python train.py --n_layer=16 --n_head=6 --n_kv_head=6 --head_dim=32 --vocab_size=1024 --activation="squared_relu" --norm_eps=1e-05 --positions="rope" --init_std_qkv=0.0284 --init_std_up=0.0284 --schedule="wsd" --decay_shape="linear" --doc_mask=true
Each number is 500 + 25 x the weight over its row's rms, rounded and kept within 0 to 999. Layers, rows and columns count from 0. Numbers have three digits each. The size before them is the row's rms in percent of the matrix's.

# layer 11 MLP up, 768x256, rms 0.127, rows 561-766, columns 64-95
105:551503499517445487467442461528486511548483488557452520508481499540490490514551468490530460546483
100:489539481483452514508486444485512496511501513521491508490490491467518475514516506460542511526501
093:486525506547492514515473519493498514518486463485556472480529500516491528501514537497472506450479
098:483480477503489498494495527449519483476508516517483471544508489521547473504487482493462459543460
104:496479506495512546434466537492511524486519487517482521525502504479505482532508457519525486507525
105:490503506498460477518493444541551495470510522464523490511477505500506490509487478461491523458495
097:511481483531526493472487494489502472535482498502504473556503487501494437509514518515505503501448
102:491518498503512529538506479529480450500506524503515531521514482471508487475496538513502444491530
106:539504506464463508508531477515500523512489507499504521494471489468472521517481534472503469526479
098:512480491502489479525475486492467482515530461575524493478426521481486522504499521512510517497522
096:504457464507519495485495491542493558491500467514498501535493505510486496491481478456511468495473
101:489484484512537480497484455483534512468487472487466466485493504500512490482522448502454544448479
102:537489489535552482511517522504525472521507524481551485498496496450500514504462471457492519479501
102:470549488539483481459548490522524522514509495490478502482458511483488516519535521488511495480501
108:494560467518475463493511514556528512454499524495532495509500489516529497522480518500510508498481
096:527483487513492530503487476489451516486508459523478504486481492475497525498539486501490519533464
100:512501479506479483526516459525490519492543522467465487511555497484517450500487504509509522507494
100:505479529455473517477488480492503515497514471545503486486462479470538515483513476538498526498472
107:481499526543500480473508476499469482515519487487467535548525525476471499477516505480510513537428
102:532470539507517516456525465502489503537471483526509488523501523531515482481510488470492515492490
101:498497506498474535534499528527519496541517488523476525468485478457469543540457508530517499546499
097:548512511464508507521466510498570543499503510500506502506506519483489496434524517462477495509486
102:534489519532486448463461450498488508462500487513492557519504534506517458504475517518552495526494
095:526513494510521514532530485507540485507512471529489486504511503512504469481528517493492489508498
097:490508516504467489519451516517520500543485476497458475510442516546425492480532491528456481473537
096:511502530487495513509505508463510503477476485500497494491494490508495521531500554461520499495532
093:502528526447438497497494500506498486503528507516495483498494520503521441503480510502558502503472
099:565513474528478503460516512510556507512484528471476526498491505501516493503491510503515503503472
101:487491494508506502529500500504484521455547516479475481524495466477560483502495482547494476525518
112:524488495473490488540492547507497509476511536473508510548539531527469524498506469548476513490475
100:515541527538465492507500526514501492478540518488453508488482533487544521498510512508481533486440
102:511512540515528512489485551491503502505473512441488540506491489496500486516512510514502482515457
092:495490506460520528496512450462462477493519511514471500513500481490515495469477552529479487482522
107:484474484469492478454512480497479475474511490514520468491498555501487472492457494522480518479501
092:500513535488535503507516499511487520519513501495508511504459540549574463460485546474472469529494
104:481516549532483530464515520510491496469457501501535518514465498491490460506514463548478487480487
104:499489494527490516492486504519485504445504514505531549518468487525491462504541497517516529499488
106:479451528436528512479457580479477497544491536530526491512473500494530492455527479472495499484488
093:465460480504501493534524501498526507511541507479536511504517483544465509490517476474488500506517
099:471474525559474503496508501525493506487513483459521513474525482490496535505494532528513511497468
103:516509518512470530519462495543483506526506445545471556489504511481514447493510506483432486510561
103:526500451527475498465507497515514501536540480496505461515507506471492512477543493503507517530518
098:539497531533514494493510505498490457496507490521547535525480521540520497456516487558478475473451
099:477502485528493454488531520504490540523529480517527500521486491516491458545502493482530471475487
098:517497496498490498516513491520459475470471494439502508507509450523516511502502504529483517515500
105:518492515512521527508528490481457484495505531527509522494500522484464543490515511493506524512563
096:483467511501473518536459460522505485485489520506453496491487488516447484502533485497481491529468
097:474515483511530536524503498503526504450506492470492483501497493501481481517520513501525505478502
095:508452517437473512482511518497499553440488490523502537459469487481499479466515513493499533483505
096:478515500448476526538507517528485501510499502520480525493547508450481517466522478487516505467516
106:500500471487545497514513498486509525482533527513490492498521521490542473512465530518477467499490
097:524502499508485442532507471480482463483508485500527486474543515507460527448456471476511524465550
091:462478459539520480524476470566506508531473476506486474539500472512482502531538529486508504543548
089:522468530448501445489505487480496509521497467524535458506551501476465484480464481484515520547480
097:543539523478525516516526503499514443524517496526485458510503511470515488522453504496504485470535
103:518503539506482483505485503503534505490530479469510508503434495541461503476540467523501537513469
112:476480506502489469498490477491462497508526517499496506467490525507515463501481501503521496461468
097:539527480543497477524469489598531488504486501463506491511518474495512466499512542496531485568502
100:515556543456484520543489480536507452486494497470485526501521530522491490514556533487535454484472
097:524491498472536443472491517482482549478479521483496533506507475496506474476485520500486527511487
103:473530494507497527531483477507487549504472536525498466524522477501527467490469479482529475507509
101:487519500486463525500446478496486532482456479545489541519508528533528491507462492540504482476517
104:500505529484507495500469516509507535487482504565514492544504513443518489494538479461518520469511
101:486472518476503457505485487478529496537516492463498506545482534517550468503464509494510492544471
111:482505526486512533514541500494523483514516479495472510491486536520455514532571524518505460479530
099:504488466529486474498515549433487500486509478475509474505520503503510497521530494483530521525537
103:514439524540485487529475511481515532530480499504518517468508467464509472540516506470487478502484
099:549533489436517503492514463527512489523515496495517450491475479488497477492548517488511509508491
092:467497470484504477491515484474514505532503542476527531487509499513480469514521510483506468552516
103:494517453487476473507416492457487490525513462480499510518487488511537484521521514484524505482530
102:507487492491422466505463500519515496528499515521462555498498479551518438496524526520508495530500
094:477498503522517476481559496457534531460470444459478486505506512499472483471493474480547534488506
098:504506542503482520497517510464515548503525504560465522479497509515499484465532485455493508480520
097:490500504534495503492492449532522472497486517510462540512554526518544491479508528541514482542542
104:533523495495504519521497520523500502476482517494508560527473511520506503506490497568461504497476
107:497489458486490555496525511496493518514481516464497525508479484518486467491468478518517473511557
105:479485492510492542523494534455521545494529501531493490514502509509492505520516556514467444492516
091:517488479496534508487495525496533494534499508487468496508521532482464489505477511495502496449527
089:496467478514508484480471502471486534535514474535508496494494466478496499518485537484556473479522
096:539506507480493527506493515512535541488519497499508481511491457493463478494510519485462488508430
095:501467505514477493529469508521478458510450473501539466522447487512510475475510487517521499521466
107:486494494482482498520468506525554524531510512458519474454538523542509485446527494503510516509520
096:499470528470506503507504492504508464476517507488523524487515532518456495496496475500502517493491
099:527545535458474539475507514491497500489436481493513514472491520520536463538476499527470495498506
105:491487500527498519480454536442476524475495469477443519504486488478505526498489503490534508534504
102:520478532475476474523500526501561490480492512569558485470505496511515498521532499539537480490519
105:494490511473527547491494496480479532503527473479501486535483507493519485495482497486473522464537
098:501519494476485507519502519502454481549478517503526447522504521506544490525486498507530479521490
102:527531491492538532484469534492518469480527474506526495489512518486485510516465480484485521493460
093:519487445470507508478479478514491449515497480527501501475554493462492555513497497472498467503481
110:517513512516515500464524513506446460487489485494529519523518524501490510444509514504487470524520
094:507494517524505572506553536481472528499484515481503534503486517510499505491477471528498501485466
099:465519540453483503541497498501471470519493486496460536513491484527526492470490499483507513478508
101:437492531485503507514475496504501466495497537515459498463529468503503519499496527475524497452515
105:518496498493510501533469464528493449549511518486494493520523507512520491502517535463484512474539
102:461519490538515506474530509516537485519515462459499557518496506499477491521532515532490515555493
105:457461519473462527482488551563520508475532516537497500510526492491498506569497517494507466496539
104:495484495503483441525489481493503476483491487518518530516502551525485515513507462495499452471499
101:553478486485493492519453490495472519528503509505501477554527517502481502499514489486518493485477
096:457511525494528472532462493518530515508512489471541493510454444527514468478536520531511485520484
097:554461528485496495482532527525484482470476494532518543518476501507477550525525512456517496520489
095:477509527518510510495494473437481501478492497499501488529482499481511541474499526545478482514478
098:526547553573491492467515505469483523513490501494445507554526550533463521490537557499494522498490
088:480480502484479497448511480525453518502511533501528480498487510476508525466449486502501519464456
103:482499524463479501484454510519489525491475508521516479502480523490473516497536474506522444468470
096:466531515496500511511535487499432529533474491511462492547452484493478520496489497452478490512478
093:480503536514457513538521527503494483536497490510465482471537489463529516531507508506499472475499
106:465474494500520503530510500475467509515476488467499487480487478529505486498532542494492531527527
097:495539498531502489479458510520482509485456481533509495468568530497477527503490484536482452486528
102:477517537526498509485475534523500481478498518452492499513504452505501518494476441544537474506495
089:521510545475571483508498483519479455498494482501505560481476507534529518535494520523538486506496
107:532489489505520495488500449488480485480492455499462481501500475503471500524506527504482512516533
107:498525533479565508498491542511475480461476508488500469471521486505513501516552506478489502530489
110:542489516495552491465495524554518528467459519478505507493508487504472534478569482521528524539473
103:500538526502499494489534512491509512466521492491502477529533549506530468522481461509488505488489
094:486522469476504564503484497551469491502467497490498482533494433509514505490471492502518507451506
101:514489504506509507469474510499475520510510506480522487512467509467467499499546567500519510532486
094:425524505482480480487501499488478534487564508500497461472466508487503490488505506538484487498520
099:454514487506502492468463513520480588505487541490468482472515469495461499507439504512539520512498
110:488537482477520503485472487488488475494530541529493448553536497500536449489506466502499511495507
099:501473514513469501470486529486499513505528503570514482509485526497479490454507502458510494546478
100:438478475501499483505429501482526526483495487447533489498493519504527477539483494514523510504443
104:529568509490517497512494487499490512500469468515497500516522483535494497539478490507504531491455
104:515494508462477491486466483462512473508497482493509519460551509494494518494459514479507562517522
104:518479460478467479499502491509456542495496493470495470538483474459487503512484499506528504508511
101:501492543439510510503498465490509478466508475557501535515515501482484475469501435501476490539451
096:457515480503483471498508517525513553543526492541453512536473500500514482512490509496517467515539
102:488506498550505498537505534521521486500498507544518472500567503483500463537468505487511468518524
098:498518536499470510517534479491494530501471504519547498501479481509481458498474491485532519522504
099:499463508525525486442508455521505466463494511471463525472494472492490488485479521506530491549485
110:522525533488484467526439489487495518483451456503510497490486508492505504464506507496466447484553
091:522465516496515510523510455526487526503539507521521480490533512508480491495519472500518507520526
101:514508548460516497538482521511507509479505520512523477492472456493513499492569509521512489448548
084:521439524535491496485477498508547485487458472506466507480543545514530490474488496521504529480505
091:528511530487519436505497482504495485541515500505514468505473490488480483548504490507542486479523
104:529518504540451474467505449514472512460481475516525460475529483478496480476509490512512463518550
104:452482515494510457472474500511487522495486458505494556504475488484475512503526504470476465534495
097:501511482492554534459520457493490505484459463478480538509543507474465487516502503530519552482524
096:470506512516507490507530545476542460497504505494546498497480483476466515470496534485463506522485
094:455518537493463498498477507476474551560506510523539515484490475514478497524478487474495522510503
093:494482497513545467472455504551525517522521501499517494519506508520563495505530489442470471481509
100:507524525489495465552455488480490553493490512501513512502488512511489506490501542476491514461528
098:519492515488507509451476513480500522517496505491486531489507486569495490503528493515477527491540
098:481539455483514487526472502501509503546498469491496469491514491521504517512528490478482500514517
098:465500510527521512508455592480520513507505510494468491456514456503474523521496505463497489510542
104:461533534484514512509496472486497506503476503500496495518495510498558479491493508491499478534506
103:486495475502502497516498491475538512510522507514504500484481499473556500532492503507541519483498
097:486424508522513462489534510521492472489521501500514512557506512460511496516521529488512502499476
100:506504500493483549522520521529511513496494494451499514462513520458493432489506546496506478525480
098:531471514491542514476537517512443480554485496513468504475479492491531511504497507492496493491530
099:526530481463492526481479468514467506519483510526485570493516523509471475492537528451476509537494
101:511512514517548516504503495464500541504473514508469524499521459520493521476497460495492506497500
101:527499485505496471456505496516516506515496478471502485482479507456485488509501501513433496478488
095:471466494462517498454516469512482510486490498540456534481480499485540502475488557500488490488471
101:534477520477552521499533506532473473498483473505522515502488519511496515483446558525456517521519
098:486547509548525521487485515523478449476533478494510482537555478499479484486514507462469554476530
101:504513512472497459510492499478521547485486539504543476529503528539535469467488498484547495520506
103:508478522465509496498489543534511497477471495485490470474515486490467511480536464487508467529476
102:544508507472471476531480454529449475485497490487490500511453507510537468543501514477495480469451
103:533514522464484491504463503475481501508523559501519501506474527509540477492537505534518506521540
105:503446483494547536452493491501498523503475482479511497505500518483521524516476530504517469533490
105:468471483498510476512509468507505473481521506496462451526489459477483527486522516530519470474514
100:499490576466510516503505525521492488452503535494550491467509484562503532470498501510464508514495
099:489499486471531474494508456474505490495517515540510448484495545521474494488539504503518479494465
101:499483463504485503461488506497522498537528456522523520548541501498541491483479508512476533531513
097:506507486519518471535480512523510443482498515495516543458523501538463475499504514503493519494511
100:541509459543519499546520499495577486465471482495518536491560490532501466482497490526497490545449
103:523513495514509425519539495507487485507458475546505493552485509480464492522523502454527471513477
097:512532500514484517532472467485520502521519509494493487503492534495516452476517515488512502552491
090:538471512479463519474515482504465507490514465508519526490493497523526512532509473445519496506503
102:532533462490473510554498449454480509516499475512484460501529489447553477535519532494459503482478
106:543503562437548454534489466465511486460491490526482473478505504496503496510479525480475545501498
126:517474534468520475480509500488439521470488490481521473511539480484523509516440548510520488539483
107:513469520525512518522482523527467499560505480529528536480508532522539506529499529501481457454496
104:524470494522531484516496523509467473487479466484552483541499498466506536543520487502534462469516
099:501553474449520532507537454516502525498501495485492532504448511541506504484468510477487460522506
098:535495504510480512492484496555529523452518500507509489481494510502535522459491507503495503500494
102:502495516464460462491546465547525495522502508477504483454473500521497512526498499477498498512485
102:470525512482494523480503535489498515471513518479491521496509495486505540485514521493481482526517
092:529513454499504511513461530530525527507499501470469525496511451504490502541522537475450482499549
102:487494477468529533522492492485510458518514523504499499474547508551513510498516519473498497526510
106:473496529485503508456515487520549473476497487450499513499492487488454474517473540475457493476561
101:496531469515535461527498523538519523509550541515488535499507503507502508481529512475497469508491
095:486523508508450554539456501513559494475440486462501502497487476461529504471510488457543541524487
092:495513480493541515476488489501484513510500496487453519521466489483476436490476572519503491495457
102:508508493459523557529475468519460489457519515522467468502508519491493480503501457566475548535498
108:459513476508495495505535447475476486504543467526489477572517531492484480543499509505497486517523
100:451501506482504509478518500528498495458478512514526511482500503533487526501511455493488464503507
107:535514489536481498491517488506477481500546535542507480501546501520474461497487523486467494518508
104:516517449515532465489501507537496490488522497453551519522489488474533478485496532484507505514536
096:475513520520489486516491533535496523499491449477514513507494492552490490472548486518522494484538
108:483493511464530505488503503501465541474497541491478500528539526500459469484505505530517496486520
098:484530505495475500498461467488466549438516529511507482493480502474527476496543489472509511494529
105:484480522499466460515485508469507491494511512509456498512527517490548520533509528475484485502539
090:511470488485476501465490518496517542499504494521506562510456462503471532499471482512511524430520
098:505514528494493450521522483502471424490490506494534495488468490490470508527531504513494493516505
103:458533504479507492457487473507481462495486523463465517448512505503498490470529515462475516494499
097:510492440525533519504460514492499489517535472462478477475515455459492496493505465520486522482485
099:512507473446530447522574494496456457482512496503491494537499516519491510507513499537486490480500
100:523471506512461491505498466462469457547517513490478548512492505530513475501487468441495537510521
111:516511558485484476518478475545471494451494530507507471508527474495497499477495503496463496500536
097:484492486502481500500520548525499494550496499481510543477507483492536483503477518556473468511453
126:510452516513507544453513504466539457515458498549484530511534459537441486503520502523461516510532
098:481505472532509476512495549533513483476557516531507476492503466533503504476504462458530503465481
094:471497504470549517490501476474457503525551508533439504572498488490513504515490490509474488511495
101:485494510530527489501512497520533527488477544540540474532500490486517498530501493546481471492477
# layer 11 MLP down (transposed), 768x256, rms 0.125, rows 561-765, columns 64-95
105:509526494531489497558481493500511503473516534492523488506494435549501514512505451492545530471493
102:472515479494457508480473522472555488464461521504556476515510470502449468482484506479481518505481
099:509500495469504476476464503482544512543518482532453532488507554501445435489480491479484511484535
101:528425510494496476497528505501483463507506447483471494509499503515501538470497483467515480463430
103:493509505446505497447474476526521520467478496524489536478465473496520466513498539505550486473518
104:487509498486521451486484474522502483492515506528528507492495501449488495508493496529492480496499
098:495487511487514503475488509516464518516528505496517554545514471514525500487484498507502508539511
101:516502521508518463519473460498517516497467486475494536491473488493559478512536494508532492478511
098:524532489517436477524447482494504487520515506528512532517534528494499519539532506514489487490530
100:521503512551499499504470537498490500454549485503528452499502481521518551441477512528511524488556
095:496526524546477503511539518510514508491424485514525506502480533519469469484492530491506560487547
097:477497486552496431505461500480499480503500487517518471504522493512540509526464517487491477494466
103:508498494518495454477489461497432494529467531499478487502483531503473537457510524511522493521506
101:503486489535501534464531563516527452498544531496500489441511510514525417521503457541478518466484
102:517551485457455471514539475518545558478501536499504481537452455476502528495489509517520485499510
095:521530488485499458459512504527486537480494530507463543479482483479515463473473486461482505549512
100:474517492507535532504501496488467534547493483492538512471500443535463533466512451500527511527485
100:472479431484504494475526531464510488495515490516453447531536475513503458480496479462509493499484
105:530546495464475501517493514515452457492526540524522497498507503495511507526509509459509503497548
096:500526519517549485524501535488485514507473474521517486476524549467508486452481535477497481485496
100:526519463496489489480448571507490492478501500439519478502495494498474551535488447551524478493518
097:502475567518478432495526518474521552511505458503500546509488530499458482526541505483510487488499
099:447516512506514497519511536541478466484442529503487486497502484505461510491502488454539482467498
096:495486491475527477511494489459489533460463505517529436484513473558541477470514537518506516500435
099:547460423508485525448525453494485517498511482514514512510528460532511546508541515483522496502460
101:487450516484493512539495493502491524501492533538527491472546483529502489516473494534458553489457
097:500511531517502497516491492490480483512527518509481489541539505539523539500488515480557490452503
098:486494523518550499480508530500490515506544506482525508477478477485517514542498521512490488519503
098:499470495483504471552453541489477506481498511506520496544481549512522518467520522498541525484484
102:462470503497470490553527520477568486489481509475482500482502508464538510494502480517473456451519
098:480477483513459478549467509523463471484492504485456547514488481503510484503505511521486514481524
100:461485519531499506487533475484487507445544502492561470496463477449493505544477552473502498521511
094:494477505518502463532499491505464472526471465512501496444479543509464527472513469501524527515544
100:495474482504476521508523505528486507486557533517491481515481458506478520515449482441497512522477
096:513496538493492486518477490508526515516535519486495473519506482510509489480515483524525494525491
101:488484466504507498531472495497473482524527503498551509495460477522517513493492471525514546523489
105:519513503528539479521500513506487489449482519501500473486508517522524517508509492487495478493474
095:499502521446491540505517470510483505502474484509478477522512479500503533499549509500467537515489
097:536498523513499514483451455514474525494510533544501510486512501503522464501511490479557463499460
099:532473498449521506492461510523493495486480512488492520508504517486505533523472470479525490495481
101:472524452495469515525563485511463522485515518522470508505533500448484495492490503498535492514546
099:500494503510525516450444509463527519513494498511507506474514490490502488507499502472492457502490
102:483536453507467524488459486518512455465491448497510499502460524485466503533493492484493505459476
102:471510516527517500541511509477489518507507486501493496511511507505510532539476481474533486507521
102:481525555510489487480507511490547479534479498520502502504474480468519482469516494516504492541531
101:491493500489491472567496519503463547510514496476497490491499523514483482507524495476497475492475
096:474471490507529485463471515498488500483506482509490507520530502531461543532471504489520512505490
099:483482491478494474475487538502476462485494507541503538502485481499552550498493512504507525519464
098:479491508519521480545483496474522527535484465524507484541474496466476495465506498472498474512532
102:514517470447491491500468519517510513495483482541473564496498499481482514454511460463515551545491
101:493530525470509505564527514523524494503507464496494507544510473553488452499536509461535473527538
099:482487512529527519497490530489484495525467515511495547523480451490487492537483459533434545495460
094:515471503484490509521492485529495527513507507479507533475479512482475497476498494549488529516470
097:495525496560486499502520496512481515497462548460496472494487459456484491518493495465511468506487
100:502491485471516546519526499514482467464539470495521548520508481537522508478482494452542536485544
101:537521483508501508487480498464506511486561483482545510499540533524531486554479476463570489506525
102:478464484495482502482529488484492476497468526488507520502496577513493520473475498492509503515465
099:530509539513515548498475471490496516477516527546511463544514505458530472552503450501529500527488
096:510492524510504458483481458529486488484521491486537454452480500459470538476507532505508484483502
101:529484512505504543489499497432523490509502488524523495517527560500535492481519546546488500490484
100:448453484472519531550489501475495468509497497506489497466467469493535495502514494482512507515519
104:545476487516485446509538511491522541528510471523519498469478472520521546507490498499478485524526
103:517502463497450504543501519461539518544486510506476491500533476491501468530481465476512506487508
097:518543470531533506482502513500550504529514514446491514501473458501514538484537513483538474513524
106:479499499498503530536533501552483507558448495475488514496512447486470496494482499490517492467483
098:512521507504496505488487472465518489532471461483480518489559467549525512482512526529500505479483
101:492495499509477507497536521486462497534522518433502515513482521495513504508515550462511500500491
103:516515492516527511505510491495528550482533516486466526489470516505503456498515497470495480505512
091:535504496494520495479504499453516511513480485493502515486538498507492497482503535514481502481511
097:533488516478509477490472539498519505534509478496542493478483539479489493508468492523472511444473
100:487507505515511519528462472487525471537488504489487502451505526501487524491473507488484494499483
100:499453494486510508520484478505473524478492482517520484516494493520527419538480493457483470497527
098:467451448485465487503499483483500473502494480541433542515486531501524475495508473506503493486493
096:481479532498482506502472509453520543578467520511490511472485526509465516475514516485471504505509
105:478497517536536505486504469489489503477483494540492537515458506478442478502486480523520445527522
109:525540499501471509519517473489491498550494485480496559525467484477503494528500485542492525491470
104:477536513485479484519502544452494487510488501525508475483489517498541468515514522550503486468524
097:490519503494472518512494510474495464469556523463533519489460494502495530496480497422494504518502
094:472482517524488517486506471524507478509486485494461451518515456500499460512466498470507470504459
097:534507500482471487517468505508534519549475487513539501541561501487487468518483494489522496543504
101:511477520491487537498537499478484511498495494496529508493544491501495531464476516479523507538497
101:496518508491490515507484539492528543462445503487476524534544536509543519493504512542506459491508
100:519479482496509518529499511507487512518501513496523519503488539520529537502487491504488485499485
104:477483517502491538521521492523509462518493523464527471479534470477479521483565523506489462492488
104:499520520473486490499512551528503484457485491527485489480508458483504546494526544503514503496501
096:508538462476527457510474509507517514488416459509483496470547524469507482481536471498483477472499
104:504499508535512499549480499479472459501508541508489499531503481519502503494532530508475505488503
096:524537508457516471485530535506537506542506487492471489468515517492508514563501540498497496536532
101:494521554455480497471494501508495535509493517520505450533520495471503507436476539461498518480479
097:474485454518485519517534543463514469498494510513489489438496523481514517520478503488483506465516
106:504526461472525503511492504528483518516516499503554537510497525481507529498469501526500499508509
097:499535462485478502468507494528507512500477505505446535519496476492483478511491514566510468536546
098:491491489504474446529484507471491548477497527505487472472491509520523493500505486450497503558467
101:501501506473538498548525524495500479485516536466525507479484543484493500501473504510500461507529
103:457499492505482580491533458480506452487525473506528471509505484477549508497492492469499521505487
099:564472512515502485473519465496465509497513494499459494510478522498500438516477486522513491491498
102:527493529497443493501486506485466500541475445497477512503475532500498504524482486527492444514454
099:513515500477498470546498537471506457513494512546513518495478531502468533497474506494495511495533
099:496505471523514477474463512492492511523481521493513540521526507463539487464452510526518518520456
100:497517507458534485503550519483501505484530538513433503503481514467525485476462476515501504494488
098:483531527474471521519506513505480488475449479489500519559508499509495506467506476496505490520502
097:478476510513522504500492492484516514505529498448514532522499539547430497504500492507474523499532
099:522518494522493492512510491532506464466450488505488529475496475496516492522497514507525561449526
090:479519533523488525496486501540464502471508506503513518515459545539500529485518520511538466517473
100:466526493516513544534534527518521483479525521461535537494513513498509521488491510462526481502486
100:485509492532521523509515509492505486505543486504500448505451480487526471473524521531514528457514
096:508525506476506533512500470509532478471487512474507451514551540542477495505503515513510508468502
101:532474506472512486494530493498474518490474493509516503491460507538493486540469465561512490494525
097:452504438499495481547512501501548515501495542480467501482479456512456513459477522473510484521517
102:428499506488484485506513546502472436503476476509502489530535496499544478511465451501494497460500
099:503491502493474535492532497440501521504494513492511463505499515500556472511485463506535516483508
101:559514518527481476479496474456500498485504474449470483481517533478519496505468464501483519512495
103:480480499422478545486503470514502491506511519529497509448518529510499498506505518523514530498508
100:531518470530518489503528510486542485463496502507524510452501508531498549491486514510508533511467
096:523484489480489484464472508441471486496509502534482463542480556470506505499497495489498491520503
097:539488518497503505519536556485498491504488514509510541513484550514489513477484555489482482494514
103:506506510516484463493539425476532481500452513550512464487453445526524482544510480496494507565520
098:531501514555484518502528471535506489506484510528466488545495467524477479533498492511492473503495
099:492516500510487503507455469448459483501556476523513515523522482439482486515489543501538488480523
103:463531525523516498462509482483512497487477422488455538500501491490508490504516527493501467476471
105:436521477512476520489549501528469504460486527447489512460492498481538485492520490481447502515516
106:495475528501482485533500504488467474496528526500465521471466502491512549547496491476478546480476
102:521496494453505484524488504473525458496505479518476506477494521515517543519529500514482542542486
103:491520505458505494490538463526495524463470519480537480539440501494467495498468515497503536492489
105:521544498495527535482486503497483474526485506459448516501466486473523510513516513466501484518523
099:514466533527567501496503509478488480522471560497522490477480520482514477552463449531506478540464
098:476499472483517545486507507485542523466484501495540515524518526485489453522445456510529495519477
102:510482515534494536476474554471477509546488512555512542469490492489519521526479500504474514478488
101:496466552511510483530524505506504543506502480516497476537506496451485509492529490494498513533493
099:479496496502486455494484515534524547523479500535506480521509472524495535513520518517481515542469
105:540479465502516489476493491513480499490511489495498474490481478460470515510464505494473518502498
101:503498510494502548467494487484499523460531533488448511503489528462476485553494497504496482425543
104:504510472503459504507477480514516502527521495509541514515519527499515552490523524481511473533529
088:545480523493461527501501479464528493480461517528503523515500535502493497463478530506497509575494
091:506542462539515488538523477472534486477486489531458488468492538524506477495490510493508469505515
101:505524508497499483514482512493534469486465489522510492502522502540498462545491445506496510495472
101:467482491518517538514554561454553490516502495524468480492461514464517511491486556519505490521505
099:529515520506514471510506468502443499496519495536533500522510491478486563541509471529526552464458
101:517517500536489514480477504489439522481522491490522511484467500527496482514462487470471486486520
096:480493480492518507477481457503532523590515465513522521544503508544497514471541540455502483510514
092:498474527531534566481474491501520473483504468480529502467505552542522500502502525554501534528493
096:527499538469537519501504549502501515491480536527470533530539529473500475483491500528520490541500
100:515491517495492519498508482532474482507533482518521517500499476527554526477546511505519507481487
098:482475485530473521491492512495496498489506486528502519463475483496474490517536496500496529521487
099:507510494522482488479466489479506546447538537473497549509468534490477486469501494490520491473504
101:533513512510479536523483467493498462483450496528487485470496491510503504531491494532486468524513
104:466523490529543496471490511503484467538525514447471517485521481540503533501522482470492515515482
099:551479482524492498499509513497470501531511493530495537514515506489513508501526518489484540502503
099:511513522498498467483519463478512517494522514472471510490507484491505513489501496503492525478496
100:481482503506475512493494494501499508521460507522489537468470477517495501506477475505510508521484
098:445486503482517539464522516524544438488529495505500529477480538505498478496500532520465470533526
099:520496516530513534524495503506517451501510509510528485491484508495499501464499531450480507506521
106:485518518488495510542586491536476463499490537475542510510506523489483479535490514448493519456498
095:453482513432521477479498519519509486475542511484498452506504523464561492522460474516516471494553
103:520502482528469502501489471500480520469493496466488448502489455506511525471560539456574491501453
097:487490545523500458512529538494499508473460462477478532464501515477528522465449542474503503521517
102:470485495490476491490513511473488475499480507502520505513445545448500476496488531534475507496517
101:503487507480505478493536495472517467518526542519487518480461499529502519463449488519480513485533
106:517505501488492476535464492505443514501487529526520504509466468495538478491510516513515502502506
103:456471477486496511477492460474505499500469489539473500550502506479464529492507444496519506510517
103:504516491480508495514489480539515506511497471506544479490499508487502450513546493518458533493519
106:516479526461504418500475438492477495521514492504520495510487516516486554517517497546498507474499
102:432535461516515513514497497488516516531513463505495482490486473510469489496480523500526507507473
098:479538458476468553494515460530479522516505545482539495466469515481463492496502481514499462547484
101:498531540526440568485517522474429483482509539503500553465498501499475488488464500482512460529508
096:525502491514475485461475494475529458504482543492462497521480524512494468526501492522519489534509
099:459501452478469502502487466504475481518514482533578499474473485499520485526484525518481465471492
104:509480475470521467489533474504490465541537502498445491489510490519501513461491470486530487513520
100:505527522453480505511489540521472463470488544515474488475520460518512499530498518513491514498427
096:492478440507543539532504505506518461452508465554500497522475519454513503469495518479512526521517
102:520465470537479500501512526553503504516461523482497493520503470518479502516504475519506499505510
104:544488472487528539443497509466492549510501475497502494496514542484511500556489490491536473467484
104:527444451536518530491509487489483536477526509510506505495511496458517541520492452485506515524523
104:481527475476485532484510519494464453529479478487482522540501518521487484490498479481524502515498
104:482484474543525548488505455476451468545530515437481519511506513531476463493483487552483502539500
102:510524505523516471470486495485500554517531487482496498495597500514533503479481487435507477433488
100:545508483522478457495519474524491548520516495547504487532545535513496523464492443506520550482519
099:482525554469495550527511531474458484469493506519531491519506480475532488461483514495477465539492
098:496494524479506548518515522474553505536512516523510467520498491483529533487522492501494522535504
097:495509470521501512509470487525504487524501492505480471466495466485511503453468496481502456500481
104:498474477499514511495482520485503526513490567522459527496496492478572524512483517536486477548505
103:489496517520548534511522466471476505529540475520534516534456510496457504521516503531511468493458
100:455532516516533514481498474465495555500509490525524512443496515512494532517462539516485517561497
099:558539505448526459538507528500490494477503488476499502479537492499491505553485500517519546488509
092:492524477496520478511513493505477474482504487509478519510547485462472547520480515529508478500495
097:475540492489496512495482522514497515493496487477516459510474467485518495489500505479537488517488
105:496529449503494540501485514495477519445504494519526490445461551511450563507469524491474499507509
102:501522518492515432467498506494515530541543481521512520467559524492494478482486520516531446462477
110:523535498483470519507490480509494482540521546549480493467508456490523551479516449501537472471521
096:471495502478454534509539470508463470556491506532535486497497467477513473492481506518495505484509
099:487501469512476549529514487495494516544529512534506501504515494457516514510434530517503473483498
101:468486494517457503477510492527462516503536485519520503511490459494471494514506504495491507528503
102:492513493435538526491484499487498461493499513469474459503487522506541482499451500443489552512494
104:472499512514517496468520471523523458513498506495500530481495464452483515506504457471470512504481
096:464517519484445502496475503505523469484463513456490507489527480471506493479494445484520501499489
099:545491500533483514489491502480472490519441525488500518481429503492491468527482497481500512473488
101:524529493494487503513512509493477516510534567485514516505443491539553535523482519535494521551490
101:481504493471488479502506444492509503540517550526570502439555518480565486565497464470509513492482
099:523494527514538467503542452503476543544525512479502488470470454505551456467471480462499480472459
102:515497493531485474529490492515489513549502487535501517494492459512503485519509468509501486520520
108:540540520478552494476503508454528448475506450478523511524472525499520524462510520518514494511547
097:475544502465454501529510487556473481506526479521463468537524551504532499502490472500534481465468
118:481464470541487545470536446523498477528463479511478466525535507514477530479545489499494502482514
096:537527529482471466507546530507501532533455517464511502506478504507508495496481500487456508528491
095:500490512493501517458480519485493482523501554493542509487468528508493477531522493481506505488566